Weights of a small GPT-style language model, trained from scratch on English Wikipedia: learned positions.
Each number is 128 + 24 x the weight over its row's rms, rounded and kept within 0 to 255. Layers, rows and columns count from 0. Numbers have three digits each. The size before them is the row's rms in percent of the matrix's.

# layer 4 MLP up, 3072x512, rms 0.115, rows 2221-2275, columns 256-383
103:136140139157145078140107128096126133108114127124154171140126100138107143147171096131104119113141133085116139144114105146090100103101105112116128112102157172097123130136114145175161133112155125104157138131170158154130145145115138128151106141108154153151110135140182126167097111121113124141186118103122089130131121132127131139157121110108166181133166123099100111094107133157158097147140
094:227176086147131131163127099139159097143138123159115105126136113155100147121132123115141115156170116144153127153112111156115124146088106095133158111127135132134134110172150126102146116145115121127097106120142098108102098112131057190154147181125133185133121113147126172120146130103131114135113138152126130106130166161112112051156126128178136097152135123122100097086118140120137111110150
107:122140091111145113112181121096136096098146136163129116152116109130067123160105092058082138121116165144087143103116133117125115112108107154122180136115109125146111159127114129158151160111099110109108120145146140117090133118112156135137124121125184168117094141158117171147110143126136096142122107126113137087130106104117135115112140149133110123183107148111125113113119097115171116090108
141:113136137100154108125128096127157097144145129111155184143137150136137138159101133121136100088104161135097121158128112165087126133078136155137065117188164148115155096159108149145111165150117146129107144120102150130093121199144107132138114114087125136116120097121160094106159145147109108117151180121146102142157130119113111157137123101127119161117140146120137134127111162108155168117129
090:170121151097131119146134124130110095107089105114133102131075146133121105116141116139106168145105097098120123099092166160116121127129107159133176117102136131094104103160125085125120153127099125121161159082140144141123132057144085113169107126138118060143106083146109122133149130110128099100115109124119146125112094120161123157148103131139132099137087116124172098120150116137106141164109
096:121096126176163126139123117118133138148154114132134151118135124086176123108110130137122103193118112086094126154135125096113118090146119128139180139121143153122125137126128135085161107130120156119148120129125103146122158174145141105135127108152128130159111160163130117099129113121161115127122099128143137090152169101095068117063143116139098143139152116119107147115083124132144145131126
094:152119111146115092129151115172137160119118113149121146127140140122148107137145090117101101170166188141120159105127141123155134129086116126114104116121045135114137094109140175119121114120156124143139129154142109123143154117180168139174104137092146108113122131133113115108107162155144139110111154161167094121135165094114114110133115150130089156104137109118105115112103130112130131099110
105:127113129186148143161141099139146153132115144113079143101133140148114150127126120126159111070144174146166140175099136106156132117147106112127106146168112096106126116138127123123144140135117143124138119129141133155109146145086145142149130125125131095164079130155137119102149096146083130147125111124096107150122128148114140162169141127111096113089171099133134138124163116125173160129089
111:147082128140101094110091124127096108110089121131141127165142161154109132120089130118111140137144119111135125107144110117127134126101188161098129082126102105144126134156102131127106120097166105127132112138125127136111097149120152098118092145087148134105105121139119111166101151104166151116129106105146168116073157123068099114101130109167175159116144170124154119086068102161112153128105
093:124153111143114186122125139124129138145134170137118131158161147099133143110145123078122097116088119095095122160164114141111121160170131073119154156120085144157125147133145148156132114082149102153132079093155182092125157117147081135119102142145144127126104136153115118156111142139129140168100127106125117082099143112141151129146152068129103091148133107131131123166113110136128143146130
095:093127090142117059125119172148137140150085116122134127132146139147116141133142092150129181121174112124123087150135143115122118110087114137141136105129126123093113146125088072122103153119165154150137114118097158162117094128104102128134143162178138139123121104144142137176138143160151137123163123137102146117132120122115172129118117151173093155163122127150090141138106100145144137130142
090:129145146129178151135119136147109113150127151154103117131112124130146139155114111120140117151131140179124134114132161105114150115164104140095123116125126122125147135147155113130177107097137134099135145096117133156127101103137158122111093149107130136134100162143145099138168147089136101118109125158106116094140123140143103087121128149163105166143128093126156114142154127154118140130145
123:103117118119133168107144139123110130124095108130105120141128143159144090095130089063107111108117129109154091147131132129106141121119147110098149145114133118149100105116105154132121151123078107139116140091118092107167133123114128099082137166114124152169142155151128133163109102156166128165152126141076141100125160134176121144128146083144120111117070136142136112154156112138109153119146
107:174116144167083096133113091149098126110116117116112111134122129165125118141121121178117169136142128093117162136130104116156106140084140140113144064088098114138136112131077144177102116187114157118151135160087095115146105125153095098101118159117112148119124128104162122145082147122106116129126112160112141095117108136135161121111109131112134145135099121139127143132109097081181138136117
100:106152132141155109127116125104126124122138136162119160161151103156107137087117117101124138130139131090075146126157110137138147143106115148115142153157117092191154099160103126136146134118146128112139137119164130132119144124116116125103136154120162138125106172131101146146118137166089101102158132110099147128126089098157125129100116101122106129159100093111126127123162131161136121144160
083:126128148085142119141136121151134135092139152157145091111125126167103148139140136156127146111081121115152153134123151126079142095119106138116137100114116133116148133102132121141119134141097104145143145111130152160111113125126084155140162122152121113104157095109133104157114132104188155136173126110122138131097106120109147137130124111132107138097151140147094117149042142160102160127126
092:151139113124126177100105152126097129113160101095129112118102140128095157109102108163174126104142132131138144092148146149096132127129129092110138122141142139164135128082105116114115076143151097159107150067140122112128110103125144113102129128140108102132145131081093137108132104074128131104139141141144122124105145165171083100120132091119132136193120110122107138158140143143112082090131
106:142130111147157139117120148098114114127155117119173150105148142136125175122077116193126166108119121132143143126120153108091150120094115106093131076171112126142113120154124085083095135167127105106088152111132097154088118092144158133128127166140120166115111159097148159145128122191092181113128169113083068132150130124144163143109116122171125109165161129101164099089130179123147105135155
092:145086110166110087150099128154137085151174140139123139158095125125110102156119099123119152173136104104173120131128134179154159118104152168106138135098103146096195126159138144073150149114135074084130140143162121134143137137127135122138127134105120153138143157115147108151117139184117118090137114130114106155127100166128168080091117076156155108122151085101086099140098124147129106117111
113:146142131107143154100153125133134174137160166126134154128133122099131136128132136106076129112145116166117129115117185148106132107183104160135157113121114103105145126157107100145107138146128131165124141082145107082119115119140117149110139161130151146129170099154102116155112093167161092136172146114106141136131119114143121156107087138153132161133111120147110125072171105109079126062082
081:118128137132142117090086143124149123107123169101159120130144157135140108117128142144122144135134123129164124143132156140113146116129182141137152141110138112130139151150158147094126120113154134116178122141103090118112155117145144188103163156134180183180102130113137126168119136149123099128151116109142146091091180095101130108109170082148138107132174164112101117128135118153154165144124
101:129140111087131081148117091142114129114122102098109085116090129147132096123121097113131079115145130087141102128162145108134113144112136127130114110149123136168116137117124140111144105155136078105158127089094122112126168142144140115143132098134134120169118142116133113159119114178106088145134169121176179108141117135154105140155127150162162112121091089188139132133156134120158109178125
106:121194138136114150131105113100138084120148118131122154083124159137111102146108094093110119118181089122131114149109123126110137116139139177138195103098095107135120135124116166144111096113128153105113150136098155151118097121095120130129142169107158115138122133119116120125114102131132178129139112156163122180152124113132140115142122106116131124093161177131109137142109119167129127136125
087:149139123117121123148123121116145142116130131106188127169157143158164135092106125151100141135137112090171153120100150126082095120131138161122099106132141118147095122122132133187104106167120143145142137142118119133131137162093140126217113103123123119120100133158141148104132135064145157122119089115127104100133110142130153103133125175142147146130109122136117133109145134131121125153152
110:120184103181099100100180124138102117088127083150135141139100160116151125132111084134140066124161113113079159130123108136134135135142131092080152160145127171087107069144125149124124130141121128103126096142075111105170128131160120131167149144092142129126106148126086098144127133147158120150136127172129139155122131124093127083160117121165098134125114151159121147116140094098146104091111
106:145135133161137079120158142162184145103098170140106085128105105114121121080124192144125125127170148139122118154110173121172131133129123162137121078113114122137134103127143118111113130152115105121118121118123144139123126091098088151154125121089121173118097131126101107073136121130119100121178077097144102103104159129110106110145152088115121109106123124105090144169137101145122145128135
089:137156122126142134107141115165138166068103110108096134167138100143117123127140124119133148108129105161138106140119113124114140116126098156137166119121102122145144134159106093126128114105181145053113166095168100137091118079126143158131100128157156071129124113132125145136149108130146140130103140119122114102146155128136132103147107165132082102149108058130147087087154154112155160101178
081:114147108129169117145102139092138149109141128147142109143054139129108137147191137122131091123123133117130137121136139185113106131185121129113131148133128124140119194170139120123147095105106092126110130092136133103123144131162128096099097137100155103137137128106118144133089102162129163143163121104159137114110151157157130133031124121123145088124134155086125124184154138147163105110118
104:079126132146091102116149138087130099105112126122128117098129102158061109118136082140107154143170160121129120131113109127119121138144136117072129121117160130143135124131150096128146109159135144153130139103137160117087113125109101089120135123129061117114125159145115160137140118119110121118129141139108094085156155144121121161125175148156125129119090152156129138106155088161138124121099
088:126182113147128148134131165113124120113108145098139105105112140108106182125108126128134158137099137140124176111140134061118110126131142158144158112162152135126083092147129082150090140151162116135156077132117098141169110142152100138067209122152116136131108176119122092125083151095110133120125165077090118113128099108080130134126152099152090187120129099113120106138144107125125124131138
106:151114137152120112115103159124175122133119089162155141088113130121126171124097111138145145123065144108146167118102160124110149132105125120137095117112116108160089188111087148123144110079119144133131094127127116065140122124181168120126103117145141173137094130107146119173132118130135147115189086119146163064155154143089119142135120153108126104151135131094175192152115122137143100176125
098:130111145122113120135100120125117122118098083138100154115109118114108072085136121127116180123116148080161096165134117116144138151110114107125174113106132133138100139165127116182113117173104129156161185149099130144109129104090135127139143137118086107108153125137124156118078104123130129148114121173127103127119110121107145111091127130153149119146135128129143115113117100093155156113112
099:122130113144160138106148115171104141119125158109136139148120090063072129079141156139117103131130112148116097189140129167144122147146096108115124139138098138105164141122151106167116131152132143098106120097138122161114134125112110156171126134152152118154135113120097116148069079128129133126137105096150099115140128125124116137135170111096134132160136118078151107102142134133122120103146
079:126135134094121154146132124132115138134113162142123131131110145141109059134108128101179150107112109102113126092139099095112116159137135137113142117101108129119105130160122087133101151135152178107136069146152113141161106157100121145123125122158154115114176143162101161123136150149169120091114178110138137151140162101149158171117103092163111145139131134145124123139161130152134126124120
116:149130096151202120125137129133090101081131089121100122059163120112103091135120131140090152131119099112120127154152135137145123155103088111171115122087118143133144120136165091111106150129131129131132124142127121105138099130120104146104182095123108151095137115160129114122098076171117116140126179150115147109175152089128114117127105109146154107159109103177135050138142156122115186104166
099:087132128089121121159121104090113117114089103122130112134117127159117096139171145134142114134121090133135137115165138139112153125142139101132168124128123122110151114110051153157107135167071129117150102171093135078142114124128148110128099171113125132179132115141167144090109151120096155131135153138118111088145073126114083195118154124162101104135106139131112161125186117118126151119134
104:148127117125139110153122117183131133127099121097109122117140119116087110100171161135119184096141124128094107106101113115132127102165125124123117141126136182110114122099118168150141133143108133096127141153106117128147103113140136150105090155140158109120156188114112119159132153091121161147198135098125149117111155150125166124103135126127181130132145149133136110123122089118138157116136
083:147141127154102108120118127136118121135121135104171145139147111149079127133155104157110110102138106150162110115150144114107140114139121188072118140104119108145144124143097174146113162132124155123129127143138153122149142127129132107104143092126105117170095096111147106099109123138065136192132161151154130086145152163144073091161128098160140114142126136134157096120115123168126154141122
093:103128124174090096166118112158120107112146157124155124153148162148107091142113119159088114132095095085123119174150137086114116134113100171136121133124118107138157170155133142148118097135137141128147112146154124149126130120112151100147116102124140110138115137154136144132132128112115121190154147146152105123128111124128137145121134104083130171149117106147123141103137094114132132168108
104:138115075106135113143182176174175115113145152125120116096120131139123138142146141144102129170113166126141120130179168129110088170141126140109133112157104096119158160159123100132136115123140122114100186125100164157115143097071120146161106155121120125130116171111131155138163110138122111161126163105176154144145082146140095124145136129124117119092136128176164131116094106097088114112188
120:121108126098120119102152121121135173163084109144082123117097072086105146104115120148154130098146169123101120122121124143140110195111154136122108088111139127133108090134125133116094104129122102128100083153122121156180119115126145162107159183104104112138151155109106122127157058120113137134144122173136104144132102120156138097103082140108155153114066134149128090136101170134183133125109
092:126156089124146133098140091144126139117090071126150136112134153171168140114094107154117121142146114155181188162102140120133102141116108106155113103153128102152109127129102126163139104126116136146115090121085153119170108151130138134136117125129093146104144142091140175124141121131121164122125111107114136147135092158137144125137149100118102143134135118146159109114134103091088126169118
091:096096085103117127112092121175024165122114147126132130136115128131138116148116076173079137120128111101141130155149163162111105124155147128118176145128117145166156095120108147125087123120116130106132127098175174109114116111122151147129095128110142103121135079121134134125134138142153132140130126082145093086089148131167132130108133123155142145127094153158147115100147139169132143119099
087:099134106155155117147129102118110096135135166117119108175118145143155087136162088138131118138142150152120133092124125130127128121132112160138145103141157172141086127123155052133138157082154086133142101063120128120112160114087116123147126121124139154172119145120155097114151160115117151105111176137123098139154128108125082160136101167158147088131093111105125149093178111164121128152144
095:112114130100125114152109154155138117106111101120177119145090121130139130141119147095143147181110126112132160132159135100123136145144115131063107135149169125098124171097110154148106140159126085114154161108146128113122132132147161144131111110171116146145145133152129135164118081165126096140148142118098132146123145171109131092103121108129159142147171124083113100109106168114097123123142
124:154110112152133110126140095130128132122136142097144120134125090087156137123137124162147165144087105176107110161113115086137173106161118169100128132123136180121168092130145125078134078150102137088120158133150136127121095148145143157137134119141157132108137144132125141156161138076098119118121111146134105083133144121125158159153143192099104146168137149153147110114140117145143141122174
092:133089155136111146177124143138171129121114129139113120139126135169111120124136083104106152145148111103163121113154171138144168148112169130147155163107113158146113135142125153131137092118159154135160125165120168098090117117125109134146066142129132068126131095139139130127084088160139109162087127145119128118091122122129144098106216097131147112110153135173088149114147098193167109144120
111:119149121119107084160135120092145100139114104126152144117101049110117129138147107125146137135155075123153173103151106129131168113103093122137169175120129166177110081116133134139089132160130116114129130124113137124101074119117139108132147124101116162101149147116132133121124132078128124128136121142125135140193151101126119098153152133155144129113130115119140113120122098136144114105164
108:112149149136146123136152125097169095114070117129131098147154124129116119108179124112150139114099137132131131152133182131118166132125123131108152133131124147140126150126194137103125112131155117124107147115142147157135136155093129099116139112137167110146116141145111138111165126133130183112094096100176143169138126118117104097151152128173130149090144144120172119122145132110141111082110
104:135115121139080152161101135098135143171113128111111144191143142129194115149136142150112162128118146084163114113136133115081154170113132110090145130103122095161088147127140109104180177130140123132145128161119137147080151140097140155122122106123117140088116106134115134128119124125117115080099161128132134109100180137123130154145127093160108132142140128111159161166125117156084141107128
110:132136141123120129096137095166156134133135139106111079165141153116132123142139107105091109104164171088140167126156123143101072157133131086142166121130133146159120129125127153165135158147118135113112119122113162106122124148127109129152098132147166116155119133111085096144085131181118142124148101090161136133136139124136126068122111140109130089175128126168106131073122087153155092064104
120:172129153154149118121134161135131134141141092111133128107145130117140129107125128135160120109136117127119136139143129143164094151142112169087097144177120108150104097161116096111128157107113106121135158133103126114175168137113144150121175093161145150120133146138125122145139118147127114133164107115087150120148110115089091143088142127131110137143107136113121124139105098112130155135064
099:156094157143158111149142148113111130111108145153113138139117115097129118154131123176137136125107137162168126149129138134093127129133149086144135127144119147115130118148147111153133170106143143147095192129125087128144142123089119124147131151069092137123167110131126155130113104109131133117127103126122117092090103139111120129126169121061136138147121093167144155123127126115113124156129
094:091101124150117108117102171112105123127085090084146139094136125134091100134159131137151107166131129097095096146109171148107123101102112140100125135110130111096107131127152165133115141085152127092185106130098104096092159161109153141129177101164131156164107093122123155143121089077149119106109115116113148101110183127099122130140124133091143098143119108092144109102143131099129101153119
099:116119100108148054120149107136140130173146115110188124115140130146127161141103142089123141086114092157089130130063134107109209113120104141102183137152112113142167134116135144108141148139124161135145118159132124085142152124059170135139133158133083124140120157140116166125150083138125105109139119136111119117164076142092066128101115157111137137157133107143153110106138162150091120137134
# layer 4 MLP down (transposed), 3072x512, rms 0.17, rows 2221-2274, columns 256-383
106:128049103107154104110154140146082154123144118117113165142152106103113190085094117147155125123152142139133157149119132131081153155069104127122130159083139138140152074106103147164138159065099184141133160123123124061134140148105107151115093089108116116112142113124140122165099155102127127125084119137153158112145163148156165112104106156104149121124131155159175123128133133102148102115087
109:182119095132140135138089104097181123128116137135113076154156091169142139173092131154078088100129098159126161148112100103167116153051119130137148167083119104124126087145153104082140086122117073137096113088155108120120043103121135171142122107161106111124144162108117118134144133128116124143153134137113111106107122155127115119133151141135145113085133160127148119093127145190138129139168
099:118132126146126118113164126153127150135096134127159136158126148118105111133147128113158156154100131081133133118136089154136131132144146153127151163089108094144122148124149139118103116151110141141145107149131129161172130118126129121128174099135148124108144136141094147147100149067132118088113136121096079122129085140116139092126113102081126152125148078116092094117174134123123146128102
095:148165115133119143143125115102103123092108117155121093151148156121126165112139172160110144158122115082177152107113120109101104145146095134163148130051100083154114124104154058158125086125146109145140159123126108158124141078125171144095174157132078137129157136086147131132148137115114129118148107129116162129090142118123164100130099151138137143145126104147120130148146095168135166125173
092:142096173133145136117132107137143175132053117100143147148151161112173110104123142128105140148171126110097124121145085106104162104109090134120102144137112129138085069111133153134096119097131168076119190141164127141138125135133145144132117083108123153144155128108138170081133153128135138128174163172106123131133139125104108141169124143136141143132139092127139146136132145110134120133132
093:152109120116175120104099120122122120154091126105110148149119166114133153094083095147156104115171113114161131092144176120145159099143082118134137110141146122082137178104143136092109125092123123112122119146153142152136176102125113159126130161104151110118158133124150143098098150165100087164115126122130145106136129122127119129111154102118122096145168097160116140115149162075141151079130
104:161129104149116145123118117143131122134109137143140144116119143157129121138138109122124091128125171172144149159135127120152136155097112127087147108139102158126142113133191094147138143164162156104161111110097130156146148116115138128138149128113181113172093104107099122090110084130126093152095164160134109150127146135153098141146114161153129137120111163113117086071146088163109129159138
101:105139118123141128113172119125097061118129114123115091093130118139097174145167128142107120144140129124094136173135140175135103093111150114161105147082149135130145105125148122116105153115111123133128125155098119101161167093113119124116149098131115089135151080116156146142151106097146136141135126124103125132123099125096107131126125102119162120152112108139123146077132134108180088141152
111:110120125103122114130145110122152104135130126090139152110102101127149118150139144082123106147096125148116194146108121113131138176125150144136094152116134154106107125150111185132152108149162136154086151146159149164086137131146135155127134140137147121126131147140124130148155138111144122136120099072111142120075102117124108113089124104165050143155120124156101129124107138156088096135150
094:132141132174098107130127111116130130133123159143130095144143093140099141133157134151143128118159085177116128163128135085121107078086166135151137090150127155098124126141088130150120127122126145116159114093130136097131163168170115146104134122141143170088127147144160095116130109135120111118170116142134103104159123144119145176155182126132141125124111110136118095118152078090196109129139
099:139120163118137149083131131146140107115146140119147142152108097129097107139103144190128150137148140136124182130111127150110132117128096082097151161145112132106118101122116127151166111127103096110105154110121138120125097099139111078127061155095130143122110120117127126129132109130139121094155142137117115125162103143111138132179124127117145127142136145114139112218140117130140136140111
093:129117135107120156129104173091140142130147127099109099142138097104155134158102135131136138136145107100155130085143127108167154128109115149091095125145173090092126157185119128186157092135130108096135132146134142169173128072145097111091131150165141148112152128105094123111159152109157118124067166168103102116116158127124117117113167125142109130126156136157155148131145140144128147127157
111:115126149155135130135140126138092125132118137161100100133158164151127132118102162162143164095168150152107126126145130145143129146128171098117138117112085130144134133130159115122115102127126168137078130181080140147124129081148151152151121121158114093164102115166095114092147115143096126105103124124107175136101102133114169090124115093129146091109129056108116131138143128138136156130100
097:099131129165090127095110118103197101079137132128120120183150138116139142123134151135122144127126147130105115130164083103170114118115148139103108164191113138095130096090158141113130101138125137112113098177116156131140122147162130131131136064089099146110130141115126058121164111104167130111141128071100146127166140118122117156153150132179135127065119120169101114105129119149116142137160
106:095103121110112133112161169132134135150123118115107168144124114189106166140119142164124115091120099134062127139150129136152162120114086085155129136160103158151146054130130134171080080106111133109149124115124118119121149125131097122110128111125157130154125122112104128106155116149101093137168129123133087162147098113126143121086145123058093100137104129170114195110152128141114100136156
087:147122103110137145151173143203084100106086147173174093147131132140144123127165168149141104106102120147104151179123179125101118132163141159126161123152145151114120125165123114151137148149068125111194139088134145133079101156168092123158163164112104116121116116106143105142149151100100190145150083117105145129129121162120124145140140108107104149109137104146147142126149083153086148134101
094:112162160129100130134142098159141123162148168123081106111099162109124111143069142151136098156148147071108122118129131135113166155122149153101138107130141080118109120123106106106171079137125128151121130117109083157161103138151127097101131150122140145152121101145111116119180116112122114134149097146128093139123161131121111102112167094187149140185133190111119118124142144150100066139146
105:097131126144128101111130117118085131157142142137088103134076124144118111129139127098150123137151112151119108103158129127125132116192138158103153151147200116102135143087148136124158144121066180115154128135109138124115132139095120136089133121141164064117124147151111092130187120123137099171132104130122132113105132162156181144145152095121149147116106116145130118167129124117124142130139
098:167118180135108123136143132128130114114103115107167136137077147117163151124095139165127149100137118152115143165157143137121134113117138135115113146140143137115151136105112089088088127145162130147099139149131072183109062144110165147116118097121126093128112115131175103092142152117133140128110136123111124148091119118112096092132156136149147152144108133131128147058118130109108105164123
108:096137125148104139173116146129127150141124089151100101133133145165117149124126091143116166168157113125119127161157177177173147121081100092090081131095150127147127106115172092123110127134130123124115138113143164117121123156112146136183079146112129165122120109083179132183120111129120127124116092131144140095120138149165145111143063116171135099184127136122107131097127115166134127093164
092:124182092179111142170114086164115164125120141126141110119135138116159115085126079165102142127125117171140091148121071143113138162116084132106078091146145136091106160098125108129097112114166093102145086164130115148162101111118176104067097131141088111148133128135143127094147106131138102152131162146159121124126103128117136147090138126145109113123127128133162101137121137118193086142124
104:094084112137138116128174113151131103132085104099105141108154090160165123111091095137148114105121135111124149116141120125116115133177122126129080140139142116149144142130123171082120129141164109116141123119116113134088111100108123154129126139138091132125151111097133110141131131159171128140127125126150092116178120114163096139109126126122150158108122120107154129104173129105130084128143
099:096165105128146138155114085140117102088161126117120123140124099146166099143081145116136134161110097142126124129101123099142114115192117135135145116147075119129183159119115130112143095080134138146125125112130141115133080134107125145142139111116116156138129129149104122126086113144134180138114088166138147130118132094132160126098117112146125112138127159118128142153144169145116168159126
092:154143136118155086168151096073134137136094129106126134151089151164146169154122117115120089125119127095120125111122125133138146155115164108125147136150102141144118157128147142126141115138085103120107140116140105139119101163124108140121141070100141174114116099104107091139153128133136117157108122146096134114123098122138137102098147107125138165143106107127124094129125101165115152105086
103:116136141101117117140118162139146178128073118094118109138105110129130142139139162101166103145082113110137099127147098129117120178101134124136064132126130152123114149106111138114142119164145150133113150146161154123134109130168143123108121106125171141120117177115178108149122128166145111134128128161104131123110122128090115128076149150146103127103134086149095135190111134087147130151124
096:175148134119134138161110107115113127119140161158155155079115079144130098100201138124139149133148115129174130116120133107131119129128149114175117133106124133108107144128122104127146143124130096093093121125191163156084121145142109112138094183077146120103115125150161171164148139120120131143067156168099158113128104124111148147140147157127080133065119105161115105151123111105105120116083
094:133105102151087147102131137088143155130121104101131111109171096145125107160079148174098103118109127139146102090167091122169170148097121119116169129130113146186099118120098124153095115124114167106086188121117125161123141062144111118100098119120143090102119177115130086128145130145118130142102122145119145114132115111141108156139134104115140142145132144132159125116130154164111130151130
097:129088087127164115111161139154127141120102093147156119154116139143172097142154145138158125109104124102189070115123099083104135104163118132149151104129142144131108104152156135159107114105109158111114100125156099132118199131134115126125168128128106116156110092096115129102152119085102141089115104167124143127116192147134144104165096144094150175102160110130116151145136124117109141162114
099:129107067153151146136124158096158135144140110152104141123087156123114118109196154109149127078064162121097124136124116120149156122146115172153122117162122120156161118104110108116089120111114051153121135130124088146113134162097157120107114128156168098116154099104113138111131157174140163125143117130134123125074127135128136114083079112119135133127132114152153144098123123126142142109109
092:116148134125116128171107135114128101121105125145099094126129106113147144120133120154165128125123143133136110139134121151147094136154126142112094145190169165191150156143148130088120154148118135112102126139132133131089106101129103116098135110167118151142109135118139135110163127151140106094118157118116130145119132142168096167179096159108097107111113097119132100147157150079114128113144
094:131161139161109094122162128091109106095128110139121107163159111142099154120118138120115118121150138150158127096134104186130107089161129153121096150141128110142119139072154164115126175106076142118142112126118128166145102125139123133096163147150149089109139113142167086143109138152123160133100124135176168129130069132111118153103166104102127128114087089144154090172151127186121146132147
100:145145118115147132151139107109163122135093135133137119131167119101103165127136157144129152088137150121113083133115112108097165118149132101159102103129150147070171099159117168117127149097059131127131139141140123147148137131098130109095094156088164119115133125123086174130085132167053123127066146173122144123121133159144136095083181134165108151168150125120106140148167125123124138138128
099:118092119147121131118150141151121128144138151132140175130141131141154137128129139183097094158152139121099108132072114124112104150100172112140132085120100128113115148131122133113115121114121058115108136156098103161111100130118156111140124122099149163152179109072142161127102173150095083151114149141138122128130122124123144110132197124103103146141136098115157169117143134133141150122142
088:148147134168169138101130124145137131084106152153125134121118100115099109151115141160145134119088116132134117132137129121135098135167136093121118131106152104113120104120164108176132069133135133152167141132162146158162134152133109107139113105089090078103118145147071135150108117137104154144183124139127128119126131112120138087101138101131135075121114115099099088114153088142167125128153
107:101168141094150119133169166121142130111151088175130154131113136107125131111158123153095078132074135155147127072130099128114123143163120158144106098122128077136135165089181145125148151137139111107150127155112125120120112121123128124168111143151089169122127142161121118167127126090120124122077079124119188184140144132152096098123109167114139148155109117166124126146144140128156180059138
094:146097140107121098125117106127153172110136119095164128133135149137106094129107137135135091110170119156145126149134091104168153118132145077116120140108139123174122109145137156134162137107114137159131134118165117142108095144150169143140100147097147088091090148158124124103086162125157133139125144140125121101103116126144122097137101170103141090115079136167169113135144120123137135136148
105:095125108113124100131118170115148136111136134111145074095115090170101149128126176104094122132126166102120115075117174123126075136143149136125148124142138159117147109120144115121145132121120147092135128109085132109134132105125118126141137151180089145129119152147119095142089133112130171131127102146080160120105124125140107139124145114118148114106141163134108098130159138151128091130180
092:136095140076141136104105152151106126113125098149080123135111102111113142089145109078084114125133162152103157120123149133109117134116135150112147064124103065133148146095150123108119156151162080120160127169129119147119094088146115136119165146137150145131090083101116114115134137110125146119128142134103126119098110103160148110113162122115099079166130102103151083109114131116123089172124
103:129094129107166135132095151172087125130097142116135110131121134106144162113130149151116144146147139180141149096082139120127141147103158104119130118122108129174133114085138136127135130094112158111123144120145151160180119076150149138158176129077109166090128098137140125128123150160147114132170129156130098132146100138131111122097147142119136153086118123128117105128138116102168148088125
099:185139105140163133159190149105129113137163124087120172066083151117131103140129136122151148125122168163156075125113110116108082125142104151127127139113175138123122139108097133148101142132151141121130129168130138136137104146114106170148144157107091171145100125109134119118177127165165082092140107144150119132118104154168117146136103095131107133077102108126130076149108156141107118153141
106:101101115152135130154136148131143121131176107108094141152126142132125089165152109149153102147165185103134133137131122142072113182178178128106123140177121160117138182123116150057110118129105116109156111133137108130109125173121173132148124125129101109094129108159136114128077151144136141140149144154118118100118112119103091106132175138134106112083118167119135130122085089127138082174087
093:114123094145126081174115127107106131191153138143163100141107074156129106141142144135114111164110156126142150137116109136125102127088119160117127129115127184139122138182123151122115132129116124112138145166122149153120126146122125113101134137116129086128139154095178138089135155114187095145119140111141069155117140158114114174122148119138098151096112179126104141080162145110104114101087
097:147142110092162144121136161072132171139104147111126117099108138106122130111104085165154114105149122129152135113151115099136124119133114140145147147103149150116172141121128122124112135122126132135107107130103136131138140124095152184115146114098110109118171128125147151142123108122114128112079173152168125125113148133144149116136074118122105152131095150135118148099133089136174179114128
092:149118093130139117113140122116112109112118115146144100118167126115110133104119124113143140114103103109124165125098105107096135143142097171146088128132143158096064131117131149128107144105128117094144158122093161167125140150121134114130133125147133147107140118128118125130141148105109086120133159103100159108113119152153163124117164130123176084164103144143154114150153143104128172139161
095:129107119157127136161083104123193169144167163136128118125127122113115151134146138151166137126130109148123149114131124131139160134125133146143121161132085157122130118088107105131140112092136135093150109101076144141139163089114150092129157081066163124147119140136179118166135157109139155164137119109137159134138115139158130113126155153087120151158092118110075133152130115084134156139151
114:138133132141116135121127149126121160098152156127126084111114142116132128134131140110146129138114185142119117091140093131139147105143112129133119119120140094142153126151105121074115141135133142108135143136096117166121164134141112140159125130138133123142113148112095089106154098144114160087092154120127136123088117098116151117124128139094140069136150127156085132126151134138119156108149
102:151156126118146148108161141128111150133157110089153130138154142127131163164120148136155158163123153077154134137102103108121124100139083090132080150136094109120160151120162072126110141128091144166110158075140203147117150129138138124148153146118130141103122115115154138101180134139087119118162135143122142098114118158110122154141050101156108115142118107132120120102112132130160153091139
118:122133134125105131134136203105113115144133146154108162161120124152129101128142124150145116149120105123145157133118103139122133115103137128164111134151203219158118082113107119134090185126092142141143112121099135122119100137172086134128110139091087129081148148110147131152111147100122107161099133146185103128154179125145146105127132114132135099130122100123098162132130121139104121141111
105:179107126144158121142149128126094125116090110094114132148145142109137109135123161137140148110109150125156137155158161154156118112141134114121130141151113122155169161087113114119147132150156178127117117107116114140094147136167140104128144126114109142109120067162138102120113116104160122109161114109159095137141171155137068120128124153149153086132190136127105140116091129115097137124161
102:173111138118169112132117129102149109150185115119143109158119157173134127139157107092090124127082129105142159132108110093138124118074125127052115103081099143132112104113122135106154133136133106147120071139102115118159127140134107119123160132134087146106163117083146173148156138117117074111129114132109133109134084114100120124149111177184179164117130119109109152144108129167112160108124
115:133158134150162136108137111122154119106152157118169138117086159130108125165132119151145147119163156100120127088129125070138145112093101102117166100111110169120136098176163059183124084163096091144127127127155130102140115182065127129125100128143150120151133119062101117160123204114163132094119137126099100127155138118150142102148155160148114143119100131144110115092122104129171080124109
106:117058100140117138132111097132133171094104128115098129169132118129145092117139128105116108076144172119156129114133082174108163113110128119140139121084117159156158102108159114122102082127118100146142152120142153158120105122144104109139112109093103131135129148137124123158112106113157175109087139169145133106105153176143134147149173145131135129148130123139146153125141170076133157150136
097:168173134142105179140143112100114122086170136135083134105154132101091149088156131148099139133113087121136138115123108131115119129143132127127137111141128163134124104125073129164123076150134132119118105113138149119157130124172124126211118129187137160149103132142121127099112142091114131122127085105112120111142114140131154113210107138126125148153146099088137135111096103116116129100103
103:121142122159103150152105133122126108125125114123128132140118174157135158147124134124153166154145099162155126150139134075121155137108161138102104134102137156147129116156145110153087136145134137122150184119083137158143144155112086137107115108137107161093126145120189150160156137075138111151114135142135084079151068114085128091130123119139157139143097157124094097116099141131138139111139